{"tie_embeddings": true, "optimizer": "soap_variant", "grad_clip": 1.0, "schedule": "cos", "batch_tokens": 32768}
Each number is 500 + 50 x the weight over the matrix's rms, rounded and kept within 0 to 999. Layers, rows and columns count from 0. Numbers have three digits each.

# layer 7 MLP up, 512x128, rms 0.163, rows 468-511, columns 0-127
488466471593512458524415485544479477572408451519473550526600462518609640502533555477405503429462541435463468515480517475630558506517460447489463523502480420444532544497401478506536571450496480468495430456564504551439485506471481478528529519537492546508449585524590495469537480526471545527589429393512436501501513430526592455566471426440445421474535447565543521452559507415540576474489
462533486552482385462595544483416401524556490479563501534456523393457418527451478441419563618536542477528514548548467484532617503542446476487548490419538521491581428649476458474473485697501524445453522465525468540523480481479526528446466477480471589468517525439468478478501473481513441524522499524536535497487518508518485584528468439464520576607530580505550429510403491508518544408496
506496566565593532459483513539504442515466451528476507513504435454584549604529546575488537428531502504492499582568525547443560491517499475518509456547511460509457509521536511480550492580521453355543544489530594544455487519603453523595479425464587497504493603489471585478520556524522468500510493501498466553481413468442488468531464514597486462501436525500494545552548536516461450502410
556426522561520505455481517507472582448431459538404496487497520491488554542466450517476471476443513504578490437459478525477562548531503540505575448467565444520425434460501524477520509466504426582518489505461567500539523488466531551533566408534539365419469498497484472567518466501521502511550469453548438499441529465504566472531443601483500484611495517626438592516459489534462577387467
602519518481402543525410417506488461474470527475462549626495559499497516438480469520564458494458451479452512492499463496554469438467537543600502449482542563537483466462534516438464544481485421570407591482510571626538444482593539486509530452440525501539578505449530487451424503547538548484421466533500472445512538487595507454510539404537493509556470447506451531520543521428422546403542
515559579482493522398481465520482508413519503568422514575561480456471546595487352523519557532597539486448432500545496493509556569420546626461441485539431425383505575578450561514521604548467492501544493595591609447538512556615525474589523530502510544489608527392541541549520434448446460483636410539548520403447461403537520513505499508494469447516433499499503610548487518468548553473486
534517454436505476547529497505512529486476487509454575559572521531523493455491467450549530548420532517527498537477441531579481548490495506480475436512547466486506501432530447514478475533559501496545446446512525496450554412499479449577476528567542502533431482509509529448514486527430451490441478506462541511455574467472435457516483468504562475535493489502477508497485518527559589489468
566455457398556454541519489496528445568482462546541411554585556606469471418537503427441568408486486467471440376502411419429577527573589450506445546596388410500556449469565519446499459461555523501348580561545555508437505444545548563586512479577477541561533498583457539454447475467533455454476627523509594513490522425573538578461631492503597452528437551495517454467368493573373484522554
533535481411488546553603498499491538513459457499501539471527467470460511481470485438449479497536460587475461559561439604402545455498497532532503434405476467391572483499460461488517523559452519474488580500516495606560463479491502591450514526463522433507509512441525397483471467462537497370539482498530444437497482513556545418500435562478493571496511507582448438508558467496521505520493
465475543417551508537522418523517442564438483502494511518458541500530589537489564497484500541425509530529405501500496534497529524499526521483487461444519569464566483547603424492473508478520451491484455573543453540516501520466522465473504540501523560525495547458495479516485555534591494406521389390482512544517526595617453503592431429469484467466434518475511538567487522554552488533500
488460559525489550555470504549505551471454477489511543554547582455482515539387402538554452505521537469479505513462530564599445528481467641507555506500558530426529506458499549521525506370406440598487486454523458580500514557532496533499597538509423547481567492482522464449559437470506462505474467541480543495523517451574467518483523489534440549502554521447506450462527531532525566562483
545445530492573477563441532468512514563535461500506485554494573553505484486461539497438505501509397500473441486493518538455540430473492520503572469535435455518466570539456523483485464515412548476581583408522541495540471453505507551493467536572518447556487494483452517466457552362473441512492512438493519560517514483538532489547499506570474441571486579459446434479466493485410516559465
519507496490441608472469492510511493465526577499563568531477473553541472556501496426502452560510556400573464539493472538472474615534528482562470509413520448443465490524445533406563498455516544379522515520515564489465454514454475511476388501431538559483462559531528564442478456482519544399453478475466474538527561552489518423467442492491537470475525581604497522476489534548532504514484
459464522556499493403396553488479486475458495452495455500571489470513514456500447442540484436504515516570453512525451519462513556534508510474602461501473547554433442496493609535517546430453519578498525489539537505431534525505472506603578492486506502549485478537491474512591485491475499432507488556495584453500467490519492535512500530498524409453530489489543452460473527521494510495529
460555560522608475578490399575481481406398540590540463516497464443551432390523556445564585545523528497457508534552514602441486497524476529523511567469416485547548570472411445456558532522406396478465498484559571525456457550477520513516452481534470458563540531508552510578531411498504546601445564522486537509499496472480612503591373512386472442472419438587513603552608477527526475559374
418546589580429497461498454598552466459471411384604538504450566553427497462466510496514499455494607462487515505609534521442525465616463478479566435541467415482526318590516502519481439509637434389425502522442479454418502462517551511510477572576396530497484524494467475432501483479510476465576593562542580451506480510434560552523482505497523452406462499516486567379498491504575487492460
527503531472494540466539472534506494525538438447403592412458451483485538479468482426524503601470577458538478556521595496508485583454496511464467545649482496458533488556545484546558500479521506435488460614570504510506541525466549444476525444446500549490363555525478392477456486516494472592506518471458410521555479486467610463515451481519456485481450569435469535538497525499461521571485
526591596506463526527430530545462490424482424425478443554480499606466537441409486499509474478482466464473485541501535518487529566461470501494527474529544496504560494456422539459589463456511442429433484517522497426493398445493535478449619534471536528523559522538519539433437507498459486574429546534455510516439519513537543583452525450520532537513518577571485468467487521518489489548455
541447483566576586589459478444406495544487521532528537488404403397506513484552450486612524559421554514502431475523477529560481501557597536494454387417440530508455453497447536524517453496563407551488558480485474541509495548449495512587506484539545598539411489482543375466486576465444532545393506468565615532578601535499588514386495542573524554465511500561460512431564407601540632490429
585423445458582564540458499480414467486439527415452427412486497564510556553473501477471430479539525516532474516470466456527550424453493508515469535417519510415495657589442579487543467536497401571594530465468466512490528473550522551499530486486501423410509479456570481470503503494552424552490627437449548557469518435566537579538439467457425492564483506543506563528485560519491562521450
566495485565475451473461549477476536508446439541500456540494454487462487473478448457529499462547598451607496542477420444602503529547524517393440487540545412501518419567513499543580472481444504466479490504584485474564514430522521475524501447526487471510546465545562472535398450501485431531560514484451529507532559497545493436547576489496565485518539513532484432562474557432500557494445
572530564501436540500403548486495558546525561561513547421551418507477488445493478538451599468491619453545502561567553458420521529449499563585523496478487500543511654459591530555498374516504592460503421500503499496450436428441439435500437348603511493511366516535447536481559443436465446434510483487516527545401463564597525465502517494474494488563483485549491519514495459503447594472514
445519514447554525516458537552462576498426553534458542468517465469470492435421519570475512448534482553545502550527493488493619492513506555477546437561536550529532556520504447484529458501472523414466520478520491525450511490597473572445549462529485539511455455533503430469511453527548520457449517488417567480554463491459439494583526461509464522447508529415465494523546489501407462554428
463518473446530607503545527499443538568538466410567568435456466552436495472519401585514561382517567544362514488505537571433518531424459500545533499477511528452578415526468395449559482517446456442474522559425568494483482475542422407529479499518534418593517562509488474427584459570484520439509507521588528433528445443519548569507497547483510424439450590494412590496495563532428574517427
506547511511424524488464464538527540434491558430445492514574494449543545515461464453477461541509502597567469580550529470414466502574488525495489556494594506440477521575555501391578499463505599413470449478513446370450468562518528510427611442535476446513475534569499540483492499461435531476463565518430529478580426521507465542553440523529538477483479491455514494447531534471504491461584
522552468486515541475555426509430561499556577464508456620468500436442555480464550554542483535423471542565513498364443504426539425462440455484550547510560508582525601533546477463506495489589526509471497520395329471477444492435487566491479485559630480479457624534485493439425496411589480500507482418555563488413466593533550474525445437546464467572482562478619603484556461473514564527483
466578503561449445522476427496518472466560519488510581507503503606480525458537557419486531471443537527535448509527537586527438488544474520461592526444525481494463480469547576493490533566562437446564587494523478509511474434591481437488505633487424446471540466525482550482586484498479471502605424541482575538498484376491540505468515529533528413453512580500423514457580501569671554484465
544582520486542492434469405441515378489551603505532516457539491502498445480492458426485456539484443494467475529482392563471549507570527419571505532444462456552601549480487489425488551426504500514449412505426463494511533474450450541512520473605464504485422589557497507426513596543494439515447612355483379520482491473570547509477401518463532522388560579554588601469496545581450631543496
512435603445487440562489584539501478542531484506581486483534505481520487515487442485503424532472556562487528511558488494447547474537494449459542549518553489496437560576488553447437469462457544483542466539437531499583516554441570466483493528523543459374495586479451541565512497411628498465487533481386519538477410547501535500491510514445528442459538399567524489532529528494475529485459
525479479485515476479501423539539485565447511528464521457554498507609431548538533555529575597425544591491396534567279619573526503590486443392471504488502590463641432447541416428522499507458585513557413493554363411578465424459430450485474567513484506480506440560613396478503575487471628505562461554521484465449426413476560424462431490503413479492414597471473583471529480435455559501454
575594500586526515574508443549487531502470466467461422442500418515405489486523424365492642451513469584600574553535413583475485520498504520462505449433494446487584569496505388405487449518461489431463483481455574468530498439544544432444566501461510570464475501479544566457600472466493584493526568557466365530465456474570473446500470478451565503504452552571501498572530487445491507527485
475437459472525509419403418570474469439413517577383678538512508508520493528518499581549539549562516526382458499435481591538510482584492439489503465519441549449525539513514474505593587523583550553484500492451536481570521496531445514502599501544390466430438518506450444506526346395517569499617459580420461511516423489540503573467562516565532563512516525482406595500529452438475454475504
505494522471566540457486450509474546526513439527535428517497550475436558469507525479511531472470536530505454460493447486477466540413519463499535456410499510476539447502527484471509554542471507502465535414476489477507511497434469571485519536492518571512541456572448487429424491500472402542495484429434514539458483519498451419503542522491556435509446555433492479477513476557538578437500
506465463667442466493497547534482427494486627462492529481524527538462566498495482450531481468486509455477423549522472488530491426499459528538539438498521539488472420501549474575483482534550491382487510529548498557495496513494508492563612440527453455561463513513540479441460551497495455448412437550477389524464474507439505541475559537556438458444500554555465427572551517454501502511468
444424563510486480526535492501577468518476521559545566550504527465466601563561505431463525560496527431506470565462477543448524537419517531522495568398490460519461619550530569558436472478512487522454552550493517451544517426516463597532518404545537495458532529481562510502586494512523572462467428507420535431506455539472584518567450520585557477518549464488504490499502560536584490461528
386509428551457571443403644467438554472504521515468547506561374518554421466466499481507551495483467492475445484549528474483574470570536505520552550527445434478486524503471488502504520521544420457437501540452551575521530582471476479557583437540526539473416390514396504537401467432489452494491510473498624576468602537487506581514440471519523533482533568554526579367529549444519500556555
505536540444528504556509479483451463431481515448521534533505385534491562490561549440476419559549449464560476399487405470498536541471545492512548496473529490509577523540523462410514503535511544531625456565546493528536564500515521558486459470489532459601520468546536436404536489487495481447436435493440570495432506565494433521474457417521536543549549450485515622441441470539460461379439
480626428379487492559495618450482539467387468501475461512438372466545498540572580486488517532494462461476455466557395503397521496564487549535412541503555527580573562559405560499598441521580642495526508601496407536664484526506489470451483446611504433459482428489540500507511467419515417490476456488409435447579522382620535700447528546434422533492512512414396450460519532528506523459408
545550524470483480486483468521546476400422518504490501516560602467484496469518400493560486520498418513492493417450556531490518568433473510457494598441508490505523439519620531475423550546552479483573472572513459539517542513426420486396565477477543570514553531504506521501406505482410537443464482501452523486474461495542498565427500447475536572493485544499450543492557530476531469456515
457462551529532379509470566518466523544506522527497456461532463438500494522511420531476497531549461485496469543511496536460524558441463501555486452483491510543530431456501462531498510506503445522496551552433432455611546531483546499557579437418438671494457506517537519558491487468481540573524454471520541517494502558507426521530524480548484554529486493435513559431600445524485508537609
444482575467507458509500478537411507477512410531448402514529576545519526534517454468461543479489490511481455529517476540516529546503506539564471479457602399478576422410550524464454483449512554534469533489524507508579464426559559503610491435513529459490437501544565482461506470436506484462484583473568556483532494543438505481570520528497463489462503429501549462467510518526466564439527
649518567518482435483479519509520495484474548489553551537407422511500579626427485394601530449449534513501487595497518445440512484571478548436546478438482575535519516509501623478536408484506493469510573539465496491441440463604471602470472552462497566544529486451497583421445513564468554448537453382441421497415510534462531551575424464528533527466477436444496569502436544466528585455524
543438496502508488533534512548502377531565483571441538507562531426459483588410389531541488348462483431503522512475466546437512577516509580535524466461499489517497466452506586465474574553476492478585489454485569516562429420531531518577533513457499544477494473519568489480500485476475513365550599538504476539554559464458555503465469451391469482445472467488472447496511457554499557529471
466482591496574521517435486501526483401559491456510490499593461498442470417461485569490550498494416490445479514545438493527489499574462491537514505467558505483464496481482529523455484497548500522500473526502494446443534481485449500565502554612505625485489502517511512504483426488480555513435515476459536457475523505498415495485427519555487522510454500464544502540552493522560573487490
# layer 7 MLP down (transposed), 512x128, rms 0.151, rows 468-511, columns 0-127
565433509526495529497530566518486490542538569493414535471425460456486535486419466421506444457512511487486487377526539499510493494590479420495554506389417514443473607471429481559433581506484508521495521477405524514488559587543425531569420445498457463564497512560417468479452564476441426470554482504489526568554438499427441426581444590554507464548579522603548471537550504477493433504481
525482491564544462499437470466507466523514446483468488440483479526503515484658453490397409512495557494511481423440516470470515491536491439469434441498552507531456540471484441478407543447562633468470497521504495435386484521475491559537486570502481506537552515568454429466614416443539450558468550467448451540421457462426510594463464541497424561534493594434473513580448454535513446471500
486465455555463550524522516427400529499590507498506484522571488537520485440506500418471490510540442472550597401525515498484487524499469504473546562527583497547517465410529534513512524497446511528437573550478445466537560494375464533525518453473436518375488431517527479481455458522489454528495577483553451475498469521516487441558448545495521464525529464521504412500513474491468540515607
439498491510533386554422505457415549564521507428540488486503510508530462453602530514462414479472448572507512609435514490503461422510452526535405553532448476446490539487464453479537489480421536436472531455527501479531555482510449499533481520523527598568509555506424501458432500494503489538425509486452528536509480487513428432520562539522409446525531465499496468535534524494516475519549
527536437471487507431545524447536505551499530514550440495426478455492477521541443515506502539496494544552570421416550542390350543460503542436434528513501450503447561502405531372456446506484525522607494539505460466527465515486512429519562592555525519485477485469549521481462538582533558540534420426517495506429518468531491446514502483482603501444496507456474392504511572498492388560460
474498486554507516538456554533516517452582376543503431480450460544462469455610458440472396631522566524503510569489556417495503545482414373523345419603372489424411503558447481420462555570393495480449506503371597540435525577451506494528460524547570439540470491462413423656626465513470527567558445461466526499462553423475573478433501539487410423549516466406565544587518494544464505417583
468433531467442571459461536514537430510518527518502542466488495556516516535542540485493604488517499463474526499520532549515522469475518493517503515471435434578580448541521546483485478504527493496461485535527539514529492480491442443425549444506448486492512427506496463533591496487514469501548519467571524532546447495496561495569474490501493537460465499600472460466483542469490472447569
551554532615515407479496468473543382517434517529455514426451528496384578518549554490409394512473491505529463466472475421498374473472553476454404497575486524479488412546516539452428534478557537574391574541520406525496463542477462584479445490467554563442475504463544428434446513490401586620489578529622441464541511539496569506465441512531542549503496523438503520476477381513446480440492
462455492422512483507516554510332479462485577542514478500495496508592423472485485466455522537472492432563521391447475516478418488444447524537510523438536532520404484512452418518512515526496644526499423540429457524555520550446528437421469465426516491506478489425506550550474427455498481487530476514538483533514480501508550471439458590474556526556481473570559445460526521430443531542543
493518474508453536427540507441523498509497489517571418543470498535569480524502520434471511470444478586439548455422549477556464534475482446541482441527531515515529484480518593460507450440553504503537538504533535523455495535494535536497438434490469470521524475450554567510495484474519415540495502549493456480486555406440585462496555485512516510502484436382458446439526574538467464497492
479491529536470434526541540479551436474568480547518457465490596472516485458307448478388493477419465502543552409522515523530455479481465392548493432531537494553527503508531465466527553500555490541566471525545523477470539524527483490493475516472506475487507513424492500374434534517480455490479515527540456486510550472564490509454550489446516536466512443553468460507521625532416492468413
543558463474540520501552507544508463493485510485505518518474501494437590493545526537546451455513518505598360459536441552485514504521494486437486532564495433566556487436455479479495530496417482473420516487519392543444625468532475496560505481513407519426509472481541536524468498513566375447441551483530487552495508542523529549498505506525575603484418489575517525510478523416473505456500
440528531547594498567463562570579551469406542586523463408523486498528514470450558490469528563531483493460484490501562520525553530434425554522432475467545484607502472490563512576472528451610518564534466495484476555524546493449456472504451412482508520484445440551466421509511531498479506494520506543563493550485506551446512532446515441555554493544498506665495560564504547574521488406598
487509504588557566505562524473512485569465520472524500475423490527574483475416634498596525521510512567500536480549491511473437446456380405521468454577530462531538499424541373510500547517506477571487491495542503509466457512454531480430524518489483508413547497489504463430465496517500492473512510476508416440542522452462498499467535507482482644475490520529519548549450468438430542569448
501376510630331448387502505506515505411455526551505532479399475446522534458501534539549494505499520535479453416518521429463597471500452516497625552439534519496519561561544459492542529525517510504574432505519540553520434429605458515524431498508478481493519475622524447457446623618462524445492515514552485469482550547545430443566508550436461475438425412454525585547504480459522437560452
522483506460375540569369534420522368589417479430506481446432466466511434441531532496527413467545581513549494411525484501421598481504535514441400558502478543510516457479445456521538575370547516543504467420497598548418555476493495498523496529593441478430461521562463462494532491433637395402451420463463476536472584503550520542528473522456432547655516513433522517545456424427548451477461
464485569518437514499479431485449430478514473572390577445454531517514417531586478565405436526519456371411488548522545434527512547485514495518522500594512602554526562529554466512516450476527557571538559480486492470492568485423517539547541475457533453541449444473501415554593499559534488557496585481608449509512446458397463550564554561472509504514539509573510553505476586358463558465463
488533528612494424483472493462503500535540487543528486486457539463497500502278524496481507458535496504528519430535495525510454499463470439503530468517538539479487538510518506535513539471586506604522447472524520505437525490515527495502575548477503498507431472502621482342508567479504531524539493452549497452505529482531524456501581545437648545528519552582469497527488536545474506524456
436492502498542454460467475473507551580574508505489468489588650477486434411453442499447423560564456522503595573444608478670473538419514483508392535497487593454466447489494540501532515472504390491515435450557491411413511404451510509584537453409461461499589470450563511455516573608442506516485505646472515519436496522462509394474445426557496618481535378503605439541521494567553529523566
592519550497436515413508457439462483573549497434510400464543494507518564528581454509580549464506501484579539559547467558403470457463457525492411454438553519520513427509497472516468536508528473430514520483468614480449595514503402564488431542606457471370563408393442471426503490469522530460384481594476432433449501495493496512557532556572531460549540506379462588502394509497498486552566
458469445488502512481509499516521523548512560521542539574561539524446498571578560487506523532474501493526514440532529444446489484492586522528565529475480493523447522590508412550491497480482493525501394463483537547523451397528538555520492507516501479488443505526496482540549533437506445537503495491457492509504500550499466459527485600511270495513471589422564563462454493492497524476530
474461587588457472550473400501481533523551519555555552441545471617510513395575410440567509462525550508453473559410546512524433492472501538577527531581555608569538486437458437438499476424546508547428423429423593457489544547394358479581485497566492438468520524503464404576424435513448400507545455441493584483520551493453482482510450507490537568448537438576553473569507493488388444475412
444455570529493537482500528478471527427512480513504463480516519475538471534312562547439522485477483495508538408452486474509443482466481474467428421479581500542469479489480513493518508523565541556560484444474539457486566468513475500542508496448539458471480488494531484403501572542527424530463471621536459466542560519431467524512516558401523521474457433526486533470442497549531508517461
509558470563468446390403479506525455524648587508455501506469497436519475491504498499434473487602497473579534505486508547497447430518454520495557531510575559426479515481475529487515520410524495587502454378401539494487516444489600499479525489538569543529469553553558519438463461505483511557475463560458468515575549632490529401505437567387562542554461443522599434519512487592506410584532
472571479469446469505478569516453672455378408547454382462463508481498500530483521475366523483468454520574530549581476508491457493544461602543392506551541566540472584439449501504455490509518533488571496510589477494491493493465487503424443485553492474493487470546505490487362558518497628484444526470552449550496509537477522417431540466426556574536563465488507420445437486454562523484475
433431428451516548496602407503511529504510487511571512468500518531469468554462528418414566498371590510548430539478465510445449512541574463460421479488663559543539492509610510503528527488461569554487437524442539621498511407467553492445475472535498449485469496552523588475508469484554548456465553565507528492503499539566506527592518550446467548510485457601548412497399459469519566406491
409508520478554517522473545462542549469426535478534477432466408573552403485429495497489603510467448406539393406501577533528528433484478435477461483536501506537495562482539527457508446553528533653495526517515489468519528474509517468429453511488472465483482525526452452450525478433490516576558553505537466540584577477433549557556448548521536472430483495460516454349506538375467544453419
404430498413425532493508493574467507374539466489493441459536533459469412572523516497450518548488467481607557564411563407564461637522550471518502444465523501484511404524375581479486452455462429460527590453439558540443573464490525533493476558438565401432534517576504466482534451537554463394563591430476457407501421530599548505471482508433545608600444436518597511501493582445428545448542
501499435475507483452531409503497422499523529490525486538555459496446503598575581505427500454496520594478541408544488551516504499515550542412570476408557460514559469478406518544506464440480511562491458497503519519470471553548484536486558463512562497516446506443468470552509499517424499510527517590533461561528463478467552436437494505476589537565492408550462498465437467514502507559586
498484539464507527452507496467528452509390532549435488493450427477542363496543499561576598482427599467491361529562446579475428374439549529427497548483504526548614548435471460466483598456480601576459440503581503388499507577593413538557603462498498540490564453520598523420510610567585577425577544528591481397502462443427475475505513395462548430484324536538483615491469500347534540524453
526527512549441582557560481436608385483502516499496477528449565474544448499479543383465576450481527469478558461359493549470497528488504430448431472508516562467537444412432465498498423522517462474484446560442482562559505546488505545505503555581520458487451461500510509525590419491592598563531440594511551564562486525556493491555465529459474421507483524396505433448592465535513508496519
544489605533553523608512496493455515479490541526581460462494472475512479452571432544484530529494506493542514515431554540554462511536508423469429480516440562485531516363367402480468636469428435494481493579565497503598465503469459416586434604368541465516497423426528453496516506452404420374488442480413512448530503536473580584554529479489538526503561419495560514573569496507517461549516
527461491485509491527536545465579540579445536471479502532488502563540460524535485551569473480509485533479493448461569552500515466535503481522511526516523405503512550469503510494428450445528474471524500523581507496512513493520515525494549422432499449534521540505529497570536556489480485511497508557534526511502502449459532552473470488500540564525496522528558584445529529466555485530506
432420547539484480558511542498502551409477462489512542577469503469533605482432517395430570541576536483528497440439474518427434499442489544487538513543460501556464516446573535483449491479475479541444414451546498456586502546576377498475476434500385517470518526473505500446504429555436494455457538504516393449510530560513456541498556512488489496491385444530411529434500530427522477518428
519498634488548541438470471517510451569499533536521479516469565508498509495578491528550576476481484482504489504550487483484513449463560438445407470466518510477555490442448491465461530521529445465476454536510472557448433457489548503457502555452489367457563543469498488559432488441527593466525526457547520353436516489522491516423537456560501492438516466604557443550517585408445480522573
501548553573579566461453594537489439460557560527475551544558593469418552593523606530523433590531478494508488479442574421609343488413507549449500450563500466530529505484503453475494530512555502580608586508447581498512579531512424497366442495427542558546561560483503468449574489541526444512534536508499566537493465435498463369465558563476410572506478561546591426499402470511545463559467
420480544490469498530476515539546547430408541465428588404471457425469489484368565459431581523478471487471432511489495542574510452560530470526598519529595455553505530490531498481464551578469554514426500449498394421534555461477376397561507528481488526437449548499473486602518572426579457489516566490407421464464495535504491554562569600545559528457495465627508533498404552517546531533471
421467508491618426498497433420391393540408537355577484573558508420540559441553554481473508531644550545488441581556491377515471515413543498447439475509498423549614493524560522564481478588537519582462451530508564467553497505704450433506545461418476460600531476502368488604490593443462450485411418488483410531455494438482501559457592628493486543601500436510549409631477351499493561458507
490518597629508435537493466497502548542495488557547451446437532489534544475486574440494513505557520523519555443534494507563500515548514485582596443573495511469512552548460493452521528472493581537513480472465554411446536565454555474430532551490547553488416487511534498494502469492463512492562485504548372408464526533435512371533542493516556563481507466583484552552495578576516484477454
503500511481499456517555513476475502544566504576483488569469496507508624457528585525505557502583555457505524475558545567544474485506487515493471447500451476466480492571508463534499391522531440508541477445527480501526530545528489420505540455517512481406467470492438517553429555552485485469485499480474476485499456553395431539487473497486468538591492422429547549449572545526418484591532
479514459465503546464533521519528494516519511577447550440555495536398530472578453490456527539474481553496575529531575517514485484522554430558511559473387573458495467413532501583421524516498418478503459484552536442483506501494499527472537481496518433538450430470548478501494445537483514465442485451524495557464390536564439499422516508466458496473461467485518499466494515511541468456512
455484541508566479538472543536505461520517536494501519446466534442605480517548500546445547511525472499515363509407529549584517408519542382473459497513582468506458423491492554534505507491545532523484443534507401434523460621494537513479445496537384589431508556446524513522502412439514408431581512498577497525523621518428452413530521540499396460493572499461609497525600479533494496449537
437436557476522487494561500522521537490485464524486560478492520520483430450384483534546515538488536484532492462521499474524468483411486529512457479576505499618577530460515442512509508467546400500523459543631508431448558596517433453534534578510595488454488464501540514403516609509473500522511466576450570432542464514503472477543622511425464547470544464551515500504470557483429491540520
395503413573490521410517487514547493505479456507477455479403500543451519543496500446492437482500498438521549414483543470496402494497514568538473445498488488459503537472512412542453548437540555447426482434491462523519498476514480508450531388514446427478463489442548490559528544488484512514536458460497485580473509449455594519544566546446480513498455504417520597497466476476500448521464